Weights of a small GPT-style language model, trained from scratch on English Wikipedia.
Size: 11 layers, width 96, 3 heads of 32, MLP 384 ReLU, vocabulary 940, 1.35M parameters.
Architecture: LayerNorm before each block, learned positions, biases, tied embeddings.
Each number is 128 + 24 x the weight over its row's rms, rounded and kept within 0 to 255. Layers, rows and columns count from 0. Numbers have three digits each. The size before them is the row's rms in percent of the matrix's.

# q: layer 4 attention query, 96x96, rms 0.282, rows 0-36, columns 0-95
# k: layer 4 attention key, 96x96, rms 0.284, rows 0-36, columns 0-95
# v: layer 4 attention value, 96x96, rms 0.267, rows 0-31, columns 0-95
# o: layer 4 attention output (transposed), 96x96, rms 0.226, rows 0-31, columns 0-95
q0 097:085148115114110131171158106095141115157099124115128112126158145126131097141156094122150091136099131117062119140116137117123109104105107144162164120150090144136135154080159144191183139156176109107104134134148139128119114153134150125124125145097103122138139163113162157131146106108162129100
k0 097:149112163121128148084106101115149118133108107133109119118087095121127111133085135139098134092133100089116111097108134094147142117119114154140134136131128153149117159102149107152113162081150119125066076162145134114142190097097097111168169112097144150130130114131122139112108087107126144152
q1 094:111144061156104093125122094182163116151141094130122142145122141144105130139104177162133128112140131131109152125129172137123121108141097122158136117133070104117122157115123157169140134077116112127161143127138130137082145129127117122138150097186157127117122141111129104087149125139119152070
k1 092:136135118129121121154145177141159106132134132117121120094116142096159139128113097114125122099110140102121130104125104125136097074110160109121123101131149167169130159151144146142118136085161144103096121185167089143157106159101116097162149143163127128192118119119122129124078111119123100175
q2 091:100109095114099161098084115110135073098156157123125148084149124122111121107135140140157123165149133140097120092094112116181128139142109131109117130143118106087141109138105114134107142145156131117169159145091158085128141134138187105113121099135130180129142088113089143144157096139112126130
k2 088:116091156177114123118101136134153127182096104142124177141121125101146143112123107119092168126153139122165136167147088170149114168163165106173143128115154112122126110105110133136136106151119122144122111113104091133144115097122120083119110128148182118122124138171100115100090141163148132103
q3 083:124142145130130129125157129123140111092134139106164038109139127117137130113111123146148170118153131123101105140156158090102164090143114138106107121097157118106145157137137143143107151111144147120134148119127148094113109091131114108112128159112100145098151207162111102114107170168137133097
k3 075:117135076128134117135094089112143119107110120147158110148104132155140117132094159151089080112131138141143100129086108169154130148138156139145071123156118067123152144124132157109120143179128081128152161154130105143154136107128101129168069130117128144140163100115152148121109145125107145128
q4 091:123119097110171125084085154128148119135122112095139106105150118115168125143122089126120107128131071121171119119135134091105153103154084105128119141093148073124152111133117109103156145119148114168128123137094118138125131147114143091164129103123126131159101110127052118132124116126189130102
k4 085:140092155182114166132152143104097137108110136143093161137118157118123131112122156114113132147079102144124153136126162095163076118163153132112094125114164129102143150114086102134096086164089122135156148104115123102152126113109103128097118161111117127114154131091110167098131134130089163116
q5 085:128136123154136096135156116164147126124133178130104138112107134132090121135168120158109070140123145111132087113121138186152135152120126085083140151131146154087137113124117088104158125170105159114158127110118107132081103100162096108158095152136116116158173140147103104108114129132158139112
k5 098:112119144137103107111127139144168122145131140122149101150145130136129168118160092086146086144136070157148153077164150132147092148118100095110094092127129145160117143115152136171107167126110099156103127109107164097155105127089171167104145125153128097125148135108129167143123107140136119104
q6 081:182154134165125175171149120101071107129142154092137149118168137108131087086121135103105159130061137092141120149156137122144141151134091092171106143105132167092108155079151150155131116117127149133136129106120122160158138104129113135120138120128108108149119111111108154128124127109134151125
k6 074:148098140117113144080138149188155166128107120130120095146087142122159144143141122172143131156194154150148101121113115101140154128133128117166148123173105120120105125106074164102101128150144113121126114107142107137104141147116109137113121107132082113099158098122186131149160131105121130156
q7 089:123141152136087165115108138155100102118111077092114093132103144120091103121138154072178092138075076152136149082122151136135127144144092146114154124153100147129122155118140138124145118138142142073144127159135094128147115158170123133139124144118138155137092150104136103113112133087135123141
k7 084:118127116128121114100147119148157127095101134154135105130153141135161134121058114141125137117160142136141149074137150140140133094143119140140137089110131146158106141133149107103125152110176168074109076103169171111112131122131106125152120165165156133112120139159150111109109106170096166159
q8 079:126127129106168100181153114100157096140144131116145129153104106129148128132109135161167141112103082136108131139125119156105153084133137144153145115174085084091087124087092146108159137124101129155078102112110109138117135125173104118089109146137126145116128125104100127150103139135178101128
k8 083:138171076148145147151133130145075120141116143090106057126148143140139134129109149094126107114117099135123109149140081080145105126105130191119113141153125173145112139123135114157099098160112137149137134116144118125142130095103085106114131167104126106137152119136113084155140146103150137090
q9 101:124100127131080095145110095176133108147082121146134095108155156115114126135084122150130116137130123147123094107133104162119135099153090112135172084097119141133126121122201106145120117111119118107103097177112147142129125166079131123157132160106121088101101133125154101106103103130124126154
k9 096:095147128134135127127128147106123121116140126092094123135098162129119193148121132129145145088149174109142116101123124143126113147124090147115157109066142151133118143108125136107078155128181150117112107144153137107157166140115109127185128136118131186138105169093137150103095128134088162136
q10 096:123148095123119129163162135109108074192149113107101151132120106143156125103105135126178106131122122167125131147085132110167134099142139109107146115112093159124160158093192103138151123083124128147092101110126130137118112148139140141132095149120090108104103122096135141101169138132156120161
k10 101:142155131115142117145139130088131135149129153117094160115065111159150111107107068095101135077118112145109098140114137111140174134100164166142141135135128139117151160148110108119106170110142148140114117128133124120108171105096133088132115122117124182131140126137102110192144086152119147149
q11 095:113097129118133151155143141102174118094151119142073137147142093103122098160133139117079142155132154100175160100175125140112126124166115093129102193138116127138160119117130118108142133108143125095157097146128069152134102153088099130118119147122112145120129105108146133069132137135130143117
k11 101:138159121171107121117168111159175136113131116121124141164146155135150170167148111189108131155116133126130136151125132095151104096100079130120140074119132126117143165135129161107120127115153122101092116093152147095106136133158135162138112101177093100118104112097109142120098167129155119142
q12 098:131136137100095129171138090155093170173120097136120103134107110154161106093144122125110132103180150102134104131156146152110111129119106099156129129120141116156134094139137132131196103149115132117121123080145176132099143115124137157136105125109107183111141117165135111143146091125170089138
k12 080:142128125073162155103111142121125149160137135124148139160145082096141168136119141168127143123106078130100128103112146100098117115168118185121132127170147068118117131160143141165137092178143132127120126153082132140122135134093132132125149149117133091121131170141109120118151116169112141089
q13 080:141141125146142119077088114140133141098103150078083094197125136127133135145133106124141160121159162082108098094099096119124147128183120139115128146144143121114134111129102155112105122146152126146117083127146170100128121129132164128123097145124128090126146125188126102104114135076148133127
k13 081:141141115161105143133177105173180141119108154106152106104159137133120138147135166148179105100124117145145117134115166144132138130110126078109124132122126131135147173117175122144149147113096100124119146083105089151147137155132122150113102101185087115119102186114137148105125108140100112127
q14 089:114111154088120108133109129145169086129142142109167114106112155133128128117184110100107115119105138113124153153078117110167113143144116137084156087143155081134124118113084095128138113169137121137072121109099158157117116138127137121111121138152163136086114102103159128125137129100149147069
k14 080:107086121127096144171165105089084119162133114142118150093175119135109100136115149172106107138109121160111100094123107130126148100106104121116073167140155168131132171114114124147165097104151134142125118111133084133119126139074121132120161140129090126144159147123120162142144104152140164120
q15 089:135155142138158111123141143127133117160158116100108110100113101138112173137092110060141178132158148152115154105134105133107122086105151154119111099140140123136150133073159127142113151111104092155076120114088097111159118118113118117120107147122156123165103149081123120152082119137109101122
k15 114:138128140137120115162139134080106081133115165156126154094089114147116074087105134146134142112092110120127084166068106132157158158107132185127153111119119148120127115113121113112126137149135116161127131133140127122111141089115090141131122144102143172091142092146134084167156118161132119153
q16 107:106083151114123124138076157098080121132147148127144119086143125114151155119117139110102155147162135142113115138100129171096106120137143107091105139145188125165138133140077106157108130143122141151133163102133155112122122085119110102124177085094135131140139124170104121103163099108139150104
k16 121:090107137117117130160081178118146130104111118156154107178139117157117132138161156138100134144135111151127135130125146143097132147143112081122118198138114116093111110145131135147130094139122181131157131134069115154134098171135126121083112130147118089110126132119147135089113178105106111099
q17 087:092142126151146156152113165137123136072103114190101120141150098163171125150131142144118156153148176149111125133111110102155107083157096073144125123147140143150131134125113097097166120134136138132138153160123125143089113123165114123147136129116129122119105112118103156180150117123129069099
k17 087:092161114117093141140142114096175119130096124082118177122118132147191184157141119153116123174093124141146160114122143145134100105100106113128107121143142131096099138109136114084119100125190132134106106100112135141147102125114117097132145147125088113121141128111154098082145136138148162142
q18 096:127126124096123154124080107130172154107138094136131086108135144120126114128126155148168146154119184127104117090141139167129144118131114126085115129109101164115141159113106128111161137143132122146141088074160142099126133110121137098150184130112159134135158164172148142100092117173154158124
k18 104:106072145136096095170104177156154129096110115119132109129146113148142132096103148148106136103136125135133125129116106156145091141123107100153110138109106122139146160124159145120116145111105126146161155179105161136125099131083086118168116113121145117113143129142095092081089124146148183090
q19 083:178144123120121137129137122124125135100170108160149146141168118118060094089147142132136126127174146130159113134108099118089121142161131118140182117130123132122157128116118127173155177075117131102118156120142125145119114112140138127139112092125171153110135106096107176124068106128114096142
k19 079:124067123102129159099088141150132130112121120130158154084088118080140122103082123123095146101128116126109152107126124140116125131088133141125150127103152137091109103082081145104139118147097150139161135141135144130077158101137118148117108156165112106175136117142100074123123108104125089121
q20 089:157134125160118119156161131157139107111097118151058133164149124124099104131123139070148127080087121109127185142099129140155113149142126123150188134097140143104159149113141136155118138084141133109123126115136091123120109133141103140165139107127133147149088116074163156127132106159114122137
k20 100:120093099132106155132099166114136148119166125128101143096108139127136092087102087156144133115149107131129131117094127166137121133099130182125148082108115144133110122123122099130148171105123144150104090147122104118107150125112131083180142086127157178103156137106126060131126103117122124155
q21 096:092117090149107079096143181152179131094132136121127149088134126122137170128151149133091158140129145140110144175105106154109110079133128108126121110150125102080169128164125148080126134168154135093141149100119095135135086127159134135092136119170138125137138133143134154108125129151106135143
k21 101:127141122153123170159128091122144114115156114130130100098132153101109125124186101098115071164127159150175180122136116108134125140114119085092129090147142142141125154102150126136114135103152121116100114138144156102151093131160157131119115112150076096169109122146112172127125158169113131111
q22 090:117174133155131171109123135153163065080134133122136129132160092150118120140109140139103104111111157159150125140134117127137117106135122162130086123141142101088160134093136140084148149101117163125130154171186130116125139092113128154112121122117139135120117115080186177103141131100155130117
k22 090:137150150148112143117123155127139126092106128150087142118142130097173125124107107124118149130099124090075181169107110146129150131120142130189156137117137139100161115110139177122107124154141156071098131105145111130120153115154084102128166076156117163147106121120160146123135116138136164149
q23 092:164126128103153107127062120130146151129106093133130120075106104100144116116091174129079124170129129129167146121111191150102122109123144142130140100139125179135093102109130087129115112159129156152145118167092144117143107144095130127097114140116084124145152124157123113147124119128127113081
k23 084:129086134094094136139162106104120118139120120114140114154137118149104188162130149130178150167103110161106169162106142114116113148140151122120069141153134100102142103159087126131101090068157147115114155123176146128127119113148151140130138139117142103105094154121143172143145143127124129105
q24 095:152125179096162116111131108129163121087142092127146151153168120117129143119121141113106132150108158077138110152125082141083136181136156130125117136140155057133133181121132126096132099153136114146151113147145128129117115119123171150110104122115091125128124167079088128126153146147116101119
k24 087:117132155139139127120148089104141107125091144123079103135131156129107135153130151139132084161132103142130150127146185097163084097114143116157109102183136167100140110116136153142151138102117137119113169090127115108143133178162119128087123140122112110144112098157093160114140162133153097085
q25 091:102158119142131104116166111154126081141159056137150149131142124178131140118170122145161120121124165132153140098130143156130092110155102102111161142120127119122092131138177147145100120099158144145069108110104138117140146160096144157111092118101122108151151126141156136106145128132148174152
k25 099:136123142144119115156154089126150155145142125111090118117129127125127134135128111097122059126115127090095124137109133080125168106139128133115118096129121169158144159084141116088107160109142107104099141147140137129092120154111106141152129122156082205156075101121113134168122113152125106144
q26 093:133148106143110092160124118131138129147150132170150104149106098172120130126082124127147108092122122108073153091154141133107161149129096096105136123147103107116178162133144155168099120142106091160125108150113120158128122146091114179146113144143104127091130138149120161137161106100106177138
k26 081:146143063133150151110135132099139130162128189086090109090109166113123102136127091136138141141148107152102123131146130093113168126142146170116118120102115114159139119083141127124124120116195087109111113138126113143122148179125098105147081135130146111154128118105167113088123107131141118133
q27 085:129079089096145160105150112127155095146113116141127142128127121108166132132089083151141122155122136144113180156152095134121112155120120112107115120176166124100128104143117092152115116083140134143120106117104122094136081179131108108104107116156155155109111140090127180149108112121133133080
k27 075:147118114155157123153141111132123114141069115126093166100112120119112125125156118141127153135134127165107152122107148082106124092121081163146101080128175152119164152150153129118113153107146103129104115142173107136076115084161135115101145106144096160134110119095184120128113148119105140109
q28 092:109130191123156125086133110174140122135116146131177157138121132128141154121115140122132124119131098137163126108102146162172170114117141139124116170110096174120145089158129122139139175138125201136133079145128115118091178133110145130100141122117132129130169150115148119136085137156115101122
k28 083:160126115111084139162105144112070141118129151130088083137146106121103143132123148105123138141154128124152131117138150156120100130153124116145105157071120097158141085175109183130101142151112140146144187099125144112126142104132169124105145151166123127133091150128068145110097141118135128120
q29 084:116115096128133097125088134170142125175152141107124110116142143142130103118095173100207110100127084077097083120152122134129101120090099132141140130152128153165098133110118136138093149129146119118140082152120116135160113123113122119173094094132144149139151166100113118132100133100143118121
k29 091:094093133163117164105110175137072130123092132158151114148123126122099125113085117137107185133117094155122125130119101150109120127149117113161123117124160128162104120132150135140118175113082148140165148165136141132149177140126098125130164152102186166139126123151131092100134150126098129110
q30 101:147150166092168154158139160124129124116131147079120145143105137155129119132092118155116112111104120119111139101172141141103094107136061112136151105114094137146117148147125097152157147104179082136085125131097154156127170157104109123151119098096132116092132158112110114139158137105127091145
k30 085:133133099131139140131135120122138162180134147143104169160127111162147115094115130116091157135140121131147133117128137104109112127098149153177119145106179097137122133118133132113152151152144145136114098150168081107152186139131098169118102197130100171130140121147183121130118145109161155127
q31 082:135145130125132127150122090134151075112113120091142142110118143111149165150111098128154131140158138116121137108109153135094162123168078095123121130209181144136103132150127133083114112140134144114108122165153123145080099141139148092139165102177133145155139099146134118122098158129140155130
k31 092:103095080132103137101089105138154112147130165146169157090137143125129166105112146138132142124118118111120134128103136105122122111137146142107118107149096153139180158140141107117081158117110157144130147103102092126126105126120126102139142117146116172120165133134097165135068102152116188075
v0 114:097096118147124121142133079084074144139149102130184148110117169101136097126117108115181152122123100121154105128151132123120152138135116147150105146122168154108078143168121161106129116130115140111138146100155149147096093159152161126113152119133115138132116122131102160140078086119094160113
o0 108:141147149123093105163119164144148082120122114127147108114146103184112150130101121173115119111118142124068132112123134205117140144138108098137166116133106114154162126089150124168102137122161123151100091140141145124117129137077120141181167151137145093128129135135153115104151110110138130111
v1 105:176121145080090142155155111107133121121136123151144104130113098125104110124165117108164121116124114076159132118143178098149122151135121126145165102122146124111154119090099176107131125182146126151138151122083157128094106132138148096155090096075114136104086104116142138100143115136137148139
o1 106:115141123158134143124113108168119113114142143102128128151133088129108139146106125122131081127088107162130150098186036149138195129125118154100128125138107133127093160150137122146092106110111148113161101180129157112131127072126146126120138163148142114126157133128147128108124140140101145131
v2 109:119122127069095098161132115090156112094110091117117141122150151123119101142125128098146136167115109174079099141099109109137131156103133118117131156076185137155079142121126138136105142129133133093166113100139133115111104128172147083129116108109101139110120134090097118140142116119174150131
o2 102:152123116177118152146103126115092154128142157134096117158116168181132134103144128109144112103128144083152137112163149176155096120102075110101127096141089143125090132126103141108158123123117122111137128104142111131157117094076116148184145132110148115113118131094132130073087144143133129128
v3 098:132141134152143150134123162111125114078117148121107080109108130107094143102129182102109100134095108112138144176124100094139109121109131135131097107158092123119123133111105110081151156129126181136146112115152109099143166121136116113143151149121145129165145142110120122110142190130190131075
o3 098:109108127099139134126137109133137144172122107146167200180119118137139120144158113164143167154146160124144131098147156108145092101120142167084161103123098165125108121165168129153138137097133142098130125086150090136128107140119157116110109146138153111120163128190129114155121108133129114151
v4 095:138146122080154154175096090138073148115144135128120149105135120119115161130065127138116147128098126113164152160175112148105138100119124111138082099153110158110120131159108164093134110151142129120134160139129112123126136077147095137141162161136127119114098134107102131139125127183147096091
o4 099:134146153133118118141142157142126120148110125121173135167097103165117113108118085140120106096129098120128109145133147131125169145121121105141125126084081116149141145148127102175093122110086112172093103143140138145108141191119128145124044125181113103131130106122111134158091133119108130137
v5 108:125141103096147127125135140162166119115144123121188127122118087122133135107121132169134138131127157118116091100126168130157117092128120091091135140119088104118191122176134114084109135104110135137128114131093122109118162114103105153138118094127125135109143146110178098143170182181112123110
o5 105:118108112128158115133144118142098096129125153127127154095091108098118094111126113077154114146148120117112184123109123088145153145120163129112138121114090142093118111095136125123131094129152072143123148128082128143124119135165136099072082145118156126144119095103070142161123091127122084131
v6 080:134106133110152134089113133110134118135111126151123111121115130181127134152165093110133093126125092144098161092115178135101154117134108144104147119136109075149163145096101113130120120126148113108117175074163113173122178086148126152123154164117111124140145130161171119087156123099138133133
o6 081:161094121101162142156126082157110141114110134123145162132153173108161162169122206136141155171127165111123107154118107115167114126131147112118141156158157124104109140138146133109136141110163149145148129121150134082100158081132118118109130147165129155102150157113089134113095131147124133146
v7 091:114109147100131107068130126098151141099119139119118179140135136137105132145149143138141101118098105180097118131127152111163151128117087104099139153065168143174089133098120166133112126169145161179116138157149124160101097153129152123186117111107130141121127121113123117128137112104115125114
o7 090:105135088158123162167109125114107164134117143133163111158089115117133152139120150127146143159133136128187160138170127150140085103099116121172148129136088139157140140120180111108140174139126162104114098120159157124148119065120081127124163105132130146146158148130145121090117143107148124131
v8 085:133118083105146175088151120150138098167139136160147128106136104126074142156091117157122115140090130096164160142143098147180071134137125144127117090161128148145144135157102140143149124139104135098142130101170067116158106132135153159110135122109137136129164115146148116100151130143132116102
o8 076:127148096099136139105127138132111152134130120127154185138157152139126131123131149098097121144176111134098092136079120099143141133128088077127132129133070156123089143150120122160152131091098154159060126139104157161117133167117117121117168136144099139124120157144114112130130119064128127127
v9 094:142151093118118087074137124100085164134140090130168152104131193143110105140150135155192139123125131113130131143143156154119064131097127122121110104134167073145140118130145144107147138130150161146114115137131158139117086149114162128137118168099106143154149115152121123121134091138109133120
o9 089:085124133145101136146083154132188103103105159169136127075151132154121122150136137152136174153127156123101156134111113126140151105124119117118118144160106144162152149132097131154094155111126137098163108128099136116104137129116103108154185123166152112174110139123143128089071130123150151127
v10 100:143118108068102156091112143171103156132128104122143121135135094108145120134078158126123146183166134087139108143116138118126127140111163106150133164173148112153087129137146132112149114146138103147086169115147131142105087142122128105167139154126101150133117119121134155143172121096184156116
o10 094:115103149144109129140177108104142128098136119140152138101081148124098097127155118142153098095104133161114128080126159212148159149117129100084133113087094152107141147140142118120131146125107123173143142131086120143146117123166113128121102139157141103127125163111124123107132133165109158178
v11 090:151141138104074122106110133127144122149137118124117149135109082149106114133117138145114117150128150103086165141132122111171084134115127105123170140128160119111182119124164163142122111189137132129078147086141124136117162163090135163127084140104121101142178146145125083137142104138139117160
o11 085:125155096130148127103124128163132174126146173146137107094090160098139147122140143123142100122151105167141143126136121099130177124139145126129102183138133138107082124128102125115122130082117152136176128143101155167159135083120140118113200130135126146159121145094092148113104161094104124130
v12 105:104118128116169124169173134131153119131144093140139190098101079101099105128162136137103171154137129156125117142106138098120113148158146100087066112073125131133137145121122159164132136134156133158137151126112076128126107153142095105136130122116110143121124126108118130113129158163073140133
o12 101:162129092125156141150091133101138104116107158101154136183135115135139128098138096068167088163114116111144139134167129127138134142124104131147166118141116115133098142096143094145128145149128118098117111164167145097140141129167129159125099105143160130142085160121149105160155134084143083097
v13 109:099151055152108113104128139150115147196129116122114137136133158138110114140144168111153162135121134110110066121120165098129119117135101138126134093151156102161102081167117135126149114092105106117105134095111122144132143168129153096120123137128101128083142138173098109142163133096141131134
o13 105:138096115132098143107106117115171126088132103153128169133181129079101102131131110135086100131150112117163158127090137119157123164142158113112096114110134125099188133134091122103111135126112156148157109150121107104143096114119117136107149115126139154143095135110122157071113078159144165120
v14 093:114147130067142131136139110094121134146079073134121107090117116157143102122192126116150112130157101124135124122100093100106146092127150150143119138107107145145097126110109106149110109150153135096147143142146079182100134104119165085069140130138138119103098129123147142112104091140122134132
o14 095:140093120184132123142113114138103121102113169118123125147159136145175169104119136126131161118138150096144111159120091168134150108104111082147168105100123105135128135137130169104129131105095096149118146073154138085129131100177112138168098115158144142106140167129158129136135158152098130153
v15 076:156114145116174128100139131090201150160131133117135134133142129169170136124136147187104147091136125117147094154139085119123096163087179126120129143131125126180168117132152125171103122169115134100118062143102103116126137125165138121116136131120125105114156140148116131112127121142124126122
o15 080:091149145164150162125115158117091085089130128136089130131160162112133113106125119111153154124147116115130106129128086104143130098131098116140096125117106162122091136132085127046139157117095124156120143076108122115122084147168110127111108110138134135130075117130135141165140130115120080126
v16 094:127160108165154103178168150157136160148164140161125140138111085162112106145136126169105112101143160147134126143124077158142135129116138123084137121142087128091162110103124111136117173154133153120140104089074119133107094134164118142119139156102101135129152142103127115144119136152148074129
o16 088:155136121131134174104099144110119138154130153162114141126130141124160117140137113118157140137112102124121165122160129093137143127110114141137148160148149146147083107137103096139138144096136114142126123166110097133134207182154145147121122145162173130136080097089098156152123116077085138102
v17 106:093104164146091126127132090149144144151094138091170130131160130137132110111123133114162101129158087185141109152126110117129161118071131178117153130111111131119099108101103156141125098111164141110152179178137131184149155127127146137137171123152138128100101124144122144139128112131149103145
o17 100:139101102131144134175164124097105148106112112136118137153133116126124162114067104165157160125108128096129131143166150124099137126149117120147108106112110092135140162164163156125081122126127118112113100110112137091166139085088101108164140159133106128122140124179100127123109163174151148163
v18 098:157144165197149122110117146132113159127098174104088101122165152162135098125112118172115131137111131154059144118161118106165166125111152137159139086127113128119105127148090154156146123115169132150150118115167146139118150143129107118111105113120130120132116107167127156107125122125186116131
o18 097:139125129106123139107158105159120149144160121134156120169141139112144138163106168169106192125157109118188131125140164148115123109147135171133126122094131142192170117196135126115147121132135164150138136115163137128120126156124117163162184152110135146125154134152118124115109155106132136135
v19 104:100146166147115127114145120138082116105118173094101146118147140152102139110127108145135141135119116132160180124126116133063136125101151166156188146122118046110128123146117128136110126120142122128148138140175113111118140112160108151113137097155136111075101142126107177141110117143164135128
o19 101:126158103090137148178149139136095135165146107140148107156111125111150108174132139119159153112111133101098100147159169122122152134126106120100106123147178101187120125165109148111109114117102105113126130127139145152146112149109122123174117176120106159155113149181133153107112143114137152184
v20 104:144151092143105102140108147102113188115100130117122124090112139131097098120143169121139150181139109150147088133122154172116115087130106139136115100129120141158097130091144064102156135148123125127118128142122195175124119186118131110123130126099095146161105108133159120112132114125150129137
o20 098:137071122144097087079112116106184109090122127166113112082136108115156126122113126146113140112116103154124181131159118134099109097116161110110131120083129139106164160151117114135117160141122117106160087105143091098142143120126123107146125136146139119124168164117097115072101132143129161125
v21 109:110117116153146162116136091145080077155096136134142122075078115132131144120128110077113101130122169154146141142143149120166147142135107156129140119115096114078154121107119149160171123123110134113159126134153120097099101129135122148080140138149158116149148089119109154114078134115172130148
o21 103:164132121082111071150133103148144145159141119121141098176153102153117097145107150115124119097141126110085111112112122128105145117116151122113143125179162132159130140108164147168114131118139132146077145172113157133100168113109157173146134162129117112088117149157156130157169123104097140129
v22 094:160123173127132179111055112161140128100107143171101140125105092088132142099103107112133141153111155187103152123129122127145121103131136115156109132139068152103153159165143117116127130096128104148131135116103130103143101133157130096160120101090110109126116113108145134133124124138177102151
o22 098:149163151132151115107147100130121151145129122105126100136109099152144089149136161142126067071087089102143167119135157113110142117102133139112152087118099141096145100131136085164123101146092111156107093098095132137121141161109094161095109106107126123101126110082104101129146116124115131113
v23 094:130111173146121152063104152116121137125113148125112159095139119105139129125132094147114119141111116176157189108151113174139158132126124122147134135128105116088121102078137114165101099151137109090125114131167131081161080107137106139123140112138116129118162104118146123148065132130107133161
o23 091:135149145115144110152137152096134160192122131133128070091114113122125109185101163159139136120122115115086111128127108112083122109129116107139093161141170113157142154109160140132163165131133147163131132102111119156142111171122151117158135129117095156130132168144115131101187156093133126123
v24 078:128073123093120098115173111090153152115114140103187160095163160104133135162159160133092128130123103167140078178141100132145085091111128124134124105129139135154107105134137114117154120164119105101159112134144158143114118132162113124129150152117139126104127122130094117179130131168123157133
o24 082:091167132138121112155114148105129117127139107158104085165110128140122096113099065145121134118146094085129138122148131158114096121119125090148115134119076166122135193136108160117139168112101141132132098073097116123140105112122111094132118120131120143129111142094108118088079132121167128099
v25 091:157138092164152102126149129112144124147127108151094151174121106131142144157132139124163137100106121118118091112153109115151131132129099105154085138129132072145113107121117132085097134124144125163150109091143101084109139143132123147137133155138140149173122069109109113167091155061127105099
o25 088:125128153120118144156122148138131145133099164110152137135173133112124109140166145105167107131149102124157149080132133118131106156137133138166112174120148187168150071088132105124133123119164163104152141144149093143137125156111161105132103154107118120095103137169167120110150084151091117117
v26 095:117077110128088123118199140096156130125092120103150172103167097135119127159122136155088112140153119082137104183136149117112141107147144158104167133105155082131141109173098157107149134146127089146142135098138135124122115136136077148144140106115108130110123120085128154129123121121141122110
o26 093:113164117098119145134103148129087129136166126134146113135055165113115155125120103108156133138093106146100116094116140155126130162123109086096102147145109156131108155161151148108137162147143188080138089139105130122137079137157138106141125176141142141146119144158115152119102109101126150150
v27 090:105127108154198102109141161111126132173108117104095099138138168092090117136152170100158129130122137123152142138131186099125135114161103162100163136124139125121142119115099144125136130127147141118159139128133132127120164105121113132154193146135150104068104149085157119124144131133128082139
o27 097:147095095106145148126101108134108130139116141174137175198149108164163155124113134115126146169162158134148107121144117106153091141141170115149091118165141108164100133149155099120095134137139132113136134149141149108144116120134126160115107129109100151141172136190132161104114111151127171119
v28 077:101121134094149136090124169144151136113086150112122175114090128150084168148140074169109126128155125131161129098142142165116120112143089145123124139134150127118145132165123131093105163137101130179081139145143137072144142120163171155115138152124123124164160158158129115116118155121147128123
o28 066:138153135140133112098096146129124145136166128123163126083102126104125101199140163120141132161126115133100117190069132117156104157069175116099131146147112158097124098116136106120139149140112146144150130107153104161137126140126137095118109098173134120157136109115125112139159102136108112161
v29 098:119126148117118143178107119114143089152148134070097181155113116128183136134107184143112109105130135113098101169118139114137165152107114086096134116106123108137130085129129128129127116110127072147137093151092130147144196121134156130104091133139124127147161117140102139129144132114144140157
o29 095:123162137156147125130144152135108125091132136123117091180116107083080104125148082103114132099109108103157136125114151107134118127141142145170108154102142127117160120115135157074116157170152168125176149100151122156123090113169137117109117132130144126121084105092131158162145122158141106162
v30 095:098150092131109118085169150107154129092104107156143142101115135149156150152153158092106151129109129152161153120112169142126133159131142104152141157132134135152097144134116149081124162082135154153133117082071121128094106143136101073140123106117149152078136146107103142139106124150108125113
o30 089:120088130142123118176097147129161135174101126187114153143097128121108128117154137127110114111134154145132188131150117143132125148132143119094163122124083104125138149148128114154156115108130105089085124140113148117155135106151137166137093175130191181133121139143169149118155103145101117116
v31 091:107151163138167147146134174174115130134124123121122140092172146096130106112091120142116113165156086168118111127096114142112142118134152138146143162173122163142066126144084139140130138114123134108072133149157174117137131138137136116110105131121083104133114164166104096158120136110148100137
o31 092:134141125125098108115116109113141135125160098153091134116070118119137087141108139197127146121091111095116121141121186155138111135151115105093119092073110100096137135116133120134123144110123107156170129102132103139104130146130135124193156101145125144138133106077083118097149112139107150129
q32 102:128122169117095083175118147144157111166136153122144118146171130083138106120137146170115152093148088098117127112163123158122172064120106125101117125100114145151094117145107119161107152105150134101097154186142151120122145132144102132163145131125124128162145130161139130108111121106097146146
k32 105:122095183092091120137104113115154125134143073155157147115088149126120114131106127111143139136141148167132082080119085137140127111137125114082099094098103120171129093119093138109131157100121145099121107144145159124131137127105099129152163154100174135107155139148179124151101099122130127132
q33 110:122142069139136138139094116153100088127156125157142146136159169136145129098095123089161123166139087121161089108133178136121099128183115148173161110136161131166109169159145114142137122108149151110108156124121151113144137136106134143105158122127155122111109093128085144124153135125084117146
k33 100:153186098128152144146150173119144141123141124124115120125144098121125083114079101104141083140167118161150167146132096110161137170171152131154124155118078087158127102118124115127143127132157119104131110139154154106070148112170105148121105129122132131116123118105075128119146119109140132099
q34 101:126137148127204171149136158139116129108113133138155113158107144139114120133117141118140148132099123104142112178093104109097130099163138097087159122117147118148170157164126113123152141082143076171105152120126126100123124142161137140130119142120128124167103123115144123091122132110184088172
k34 103:105122122145145143166142119156137146154148117087108126124118126115159141122124142086090142153118105147101133121100095088124132073134148093109133096128129134141197168126158141130142156106127089139097082066129121107143149092136178139092143085142141113136111105101116119144093131143131116133
q35 108:140157133126090127088106168134136127148148095136146134160123118088149139150146138095142084143126163127122137145127067144140137104161122151102158131137110132120121085172121147065120137103155131124152127106133127134089124133152110180130110163169113121117129126152163085141163116140117086173
k35 098:102145113138127169121147121162132106149118089124098125126084132096136104152108135118166127151144140093119129139119116130114145100114104118118133103126099140142142143132109152101143133095132168124101142066129112119097123090134127123165118145128088135131150140118123178139061110159061090185
q36 114:106118099093101134104121151103139116114156136169135100105170186123136110172147108096159110154140167164099152108130115135152146096131131120133108121176080123142093117121158081139172120126127122135129093137139112088115129153131114121174126120138141116134128178096172147137139112127175128123
k36 106:152075159132102129139154125125144121138111122151103137106135115099130116135117147079113139129122167068067149085132159140123097121123136142135133092152108141190113117102137133139093123107154104119073141143178122125099173110117107153152130154105100163154160157132126141135139112158121128122